From a checkpoint of a small transformer trained on Wikipedia: untied embeddings, 313M tokens.
Each number is 128 + 24 x the weight over its row's rms, rounded and kept within 0 to 255. Layers, rows and columns count from 0. The size above them is the row's rms in percent of the matrix's.

# layer 4 MLP up, 1024x256, rms 0.111, rows 723-733, columns 0-63
size [ 64  84 103  82 107 115 112  80  94  96  87]
[[165 153 118  94  96 136 148 171 152 118 102 167  96 123 128 118  96 133 129 105 115 137 153  91 130 123 152 151 176 138 145 123 163 137 109 118 136 118 132 128 123 161 123 153 135 161 136 114 104 125  90 126 168 150 166 154 128 122 130 129 126 104 161 136]
 [135 108 127 133 146 118 139 145 139 134 115 188 161 137  88 123 111 118 112 111 136 126 120 109 135 103 122 141 107 138  90 117 133 142  77 141 135 118 135 124 135 110 109 111 102 118 124 121 139 157  85 118 128  92 113 117 148 144 119  96 126 133 109 119]
 [130 125 146 123 165  92  94 142 116 170 118  97 146 159 159 115 156 124 117 120 153 129  92 134 103 146 132 109  80 121 101 116 110 142 114 129 122 143 110 100  74 121 114 138 137 128 119 110 122 134 131 100 127 133 174 157 189  87 186 126 151 137 111 120]
 [130 115 158 118 124 108 136 103 143 157 124 111 145 134 129 135 134 152 139 136 138 113 156 100 116 102 107 129 155 123 146  83 136 151 113 138 114 151 130  87 112 147 159 161 149  77 113 144 146 123 130  86 109 139 135 105  97 141 107 115 108 130  91 119]
 [127 115 116 106  99 140 151 136 125 108 126 130 135 118 110 128 130 143 136 139 111 102  91 112 111 114 106  99 130  92 139 142  78  76 128  89 110 131 169 126 113 126 158 134 131 154 126 135 159 170 117 130 122 143 117 100 140 103 104 135 117  67 121 114]
 [178 131 129 141 133 122 116 185 124 113  87 140 126 115 135 108 134  97 148 126 135 112 138 117 146 142 106 165 205 149 146 117 139 144  95 126 155 152 123 137 130 159 140 127 149 147 136 114 121 136 104 151 139 182 143 154 118 157 149 138 129 152 118 105]
 [138 144 107 183 139 133 135 124 165 165 119 116 103 132 133  84  83  99 164  89 128 156 114 118 110 157 132 113 103 157 133 134 112 121 117  72 122 139  95 184 128 123 171 118 146 131 101 136 122 131 154 130  97 147 166 118 132 114 138 126 162 107 114 173]
 [120 137  95 143 125 137 170 144 110 144 180 107 133 111 153 119  91 105 111 128 173 142 145 106 101 135  95 114 157 120 107 141 125  96 113 132 180 107 124 123 122 112 113 129 116 141 108 100 163 117 169 135 141 129 108 126 141 103 133 122 131 118 101 129]
 [142 128  84  96 115 141 157  93 114 160 178  65 150 154 138 124 154 132 101 114 115  89 117 180 141 143 125 121 117 113 117  99 126 159 122 163 131 159 135 141 162 120 103 144 167 137 128 118 123 133 140 165 175 104  96 126 122 135 134 151 160 128 120 130]
 [ 96 142  99 100 155 125 140 115 125  56 108 122 152 114 109 131 170  68 206 123  77 193 105 158 125  95 165 153 115 111 125 129 121 101 139 145 106 131 150 146 139  71  96 134 110 110 115 143 170 103 159 109 122 145 131 155  94 122 183 150 117 121 137 141]
 [162  91 136 142 120 146 148 138 107 130 122  89 126 121  92 164  86 134 118 111 112 126 111 159 194  95 147  87 133 155 166  95 107 161 120 100 166 145 126 139 114  95 124 107 129 134 174 127 158 118 129 138 128 101 114 107 118 120 167 110 164 125 165 136]]
# layer 4 MLP down (transposed), 1024x256, rms 0.154, rows 723-732, columns 0-63
size [ 57  82 102  85 105 115 115  80  98  97]
[[117 105 176 150 149 157 112 107 126  96 136 123 114 156 117 126 169 138 136 114 134 127 144 164 123 121 145 119 123 139 110  92 116 145 141 141 111 139 171 138 108 118 122  95 120 124 141 133 159 144 141  99  83 123 104 124 123 110 141  98 122 128 151 172]
 [150 103  88 119 139 122  72  92 175 134 141 118 125  99  82 117 144 112 107 130 134  97 116 162  83 112 112 153 115  79 134 128 123 138 123 122 116 104 126 139 129 118 172 122 160 172  78 130 158 117 126 142  91 151  92 125 138 133 113 147 144  90 123 138]
 [127 108 137 128 126 114 121 109 150 101 145 144 134 143 158 155  97 130 113 156 142 106  80 144 122 128 117  80 141  96 104 137 139 142 113 163 153 141 127  89 127  99 142 141 122  94 110 157 143 131 187 123 139 111 171  99 110 137 106 166 174 116 149 152]
 [129 105 113  92  84 122 119 173  99 114 118  77 122 148 127 172 109 123 115 161 152 141 149 159 180  87 132 103 103 122 121 175  85 139 124 152 104 140 155  66 107 145 116 150 130 129 135 189  86 136 141 155 108 119 152 114 133  93 114 113 128 153 120 163]
 [127  97 131 104 112  79 150 130 121 115 143  92 164 148 116 157 123 166 130 160  96 131 137 146  91 107 131 113 133 126 138 123 166 115 100 142  93 106 113 135 128 126 139 123  82 204 144 131 149 158 184 132 176 113 156 176 138 150 142 149  74 152 136 155]
 [128 111  93 161 118 154 111 139 147 163  92 134 154 119 128  96 120 122 129 104 141 136 120 144 121 108 142 200 134 122 113 120 140 162 106 187 121 137 124 123 114 115 139 155 131 126 122 158 124 125 104 115 138 142 108 106 122 132 172 108 100 102 137 119]
 [ 69  97 101 109 113 113 146  82 153 140 150  97 123 103  86 115 163 127 166 109 152 112 156  98 110 151 141 144 132 152 109 125 138 123 107 144 108 149 105 126 139 149 116 126 125 115 149  98 164 128 119 129 132 151 129 110  99 104 128 141 131 137  98 113]
 [107 121 117 100 148 149 139 133 159 102  98  92 141 123  85 113 144 148 153 167 151 115 111 124 119 175 112  94 117 131 167 171 139 101 109 134 102 121 123 128 167 125  95 117 185  98 115 118 145 131 109 158 105 122 151 135 138 146  98 127 142 130 143 130]
 [134 165 173 139 107 108 140 116 163 132 143 149 149 133 132 141 114 135 131 154 112 109 127 123 103 119  89  72 158 125  84 119 124  94 104 103 124 120 143 103 117 123 123 117 116 137  93 168 140 118 168 130 117  80 134 136  76  90 142 128 101 152 140 165]
 [140 125 121 112  87 131 150 115  92 162 149 101  41 173 152 152  97 113 107 139 115 156 149 135 122  93  67 123 132 122 135 144 151 150 107 162 135 162  92 149 130 113 167 137 123 163 119 132 136 128 136 128 118 141  99 154 130 124  99  96 164 138 156 107]]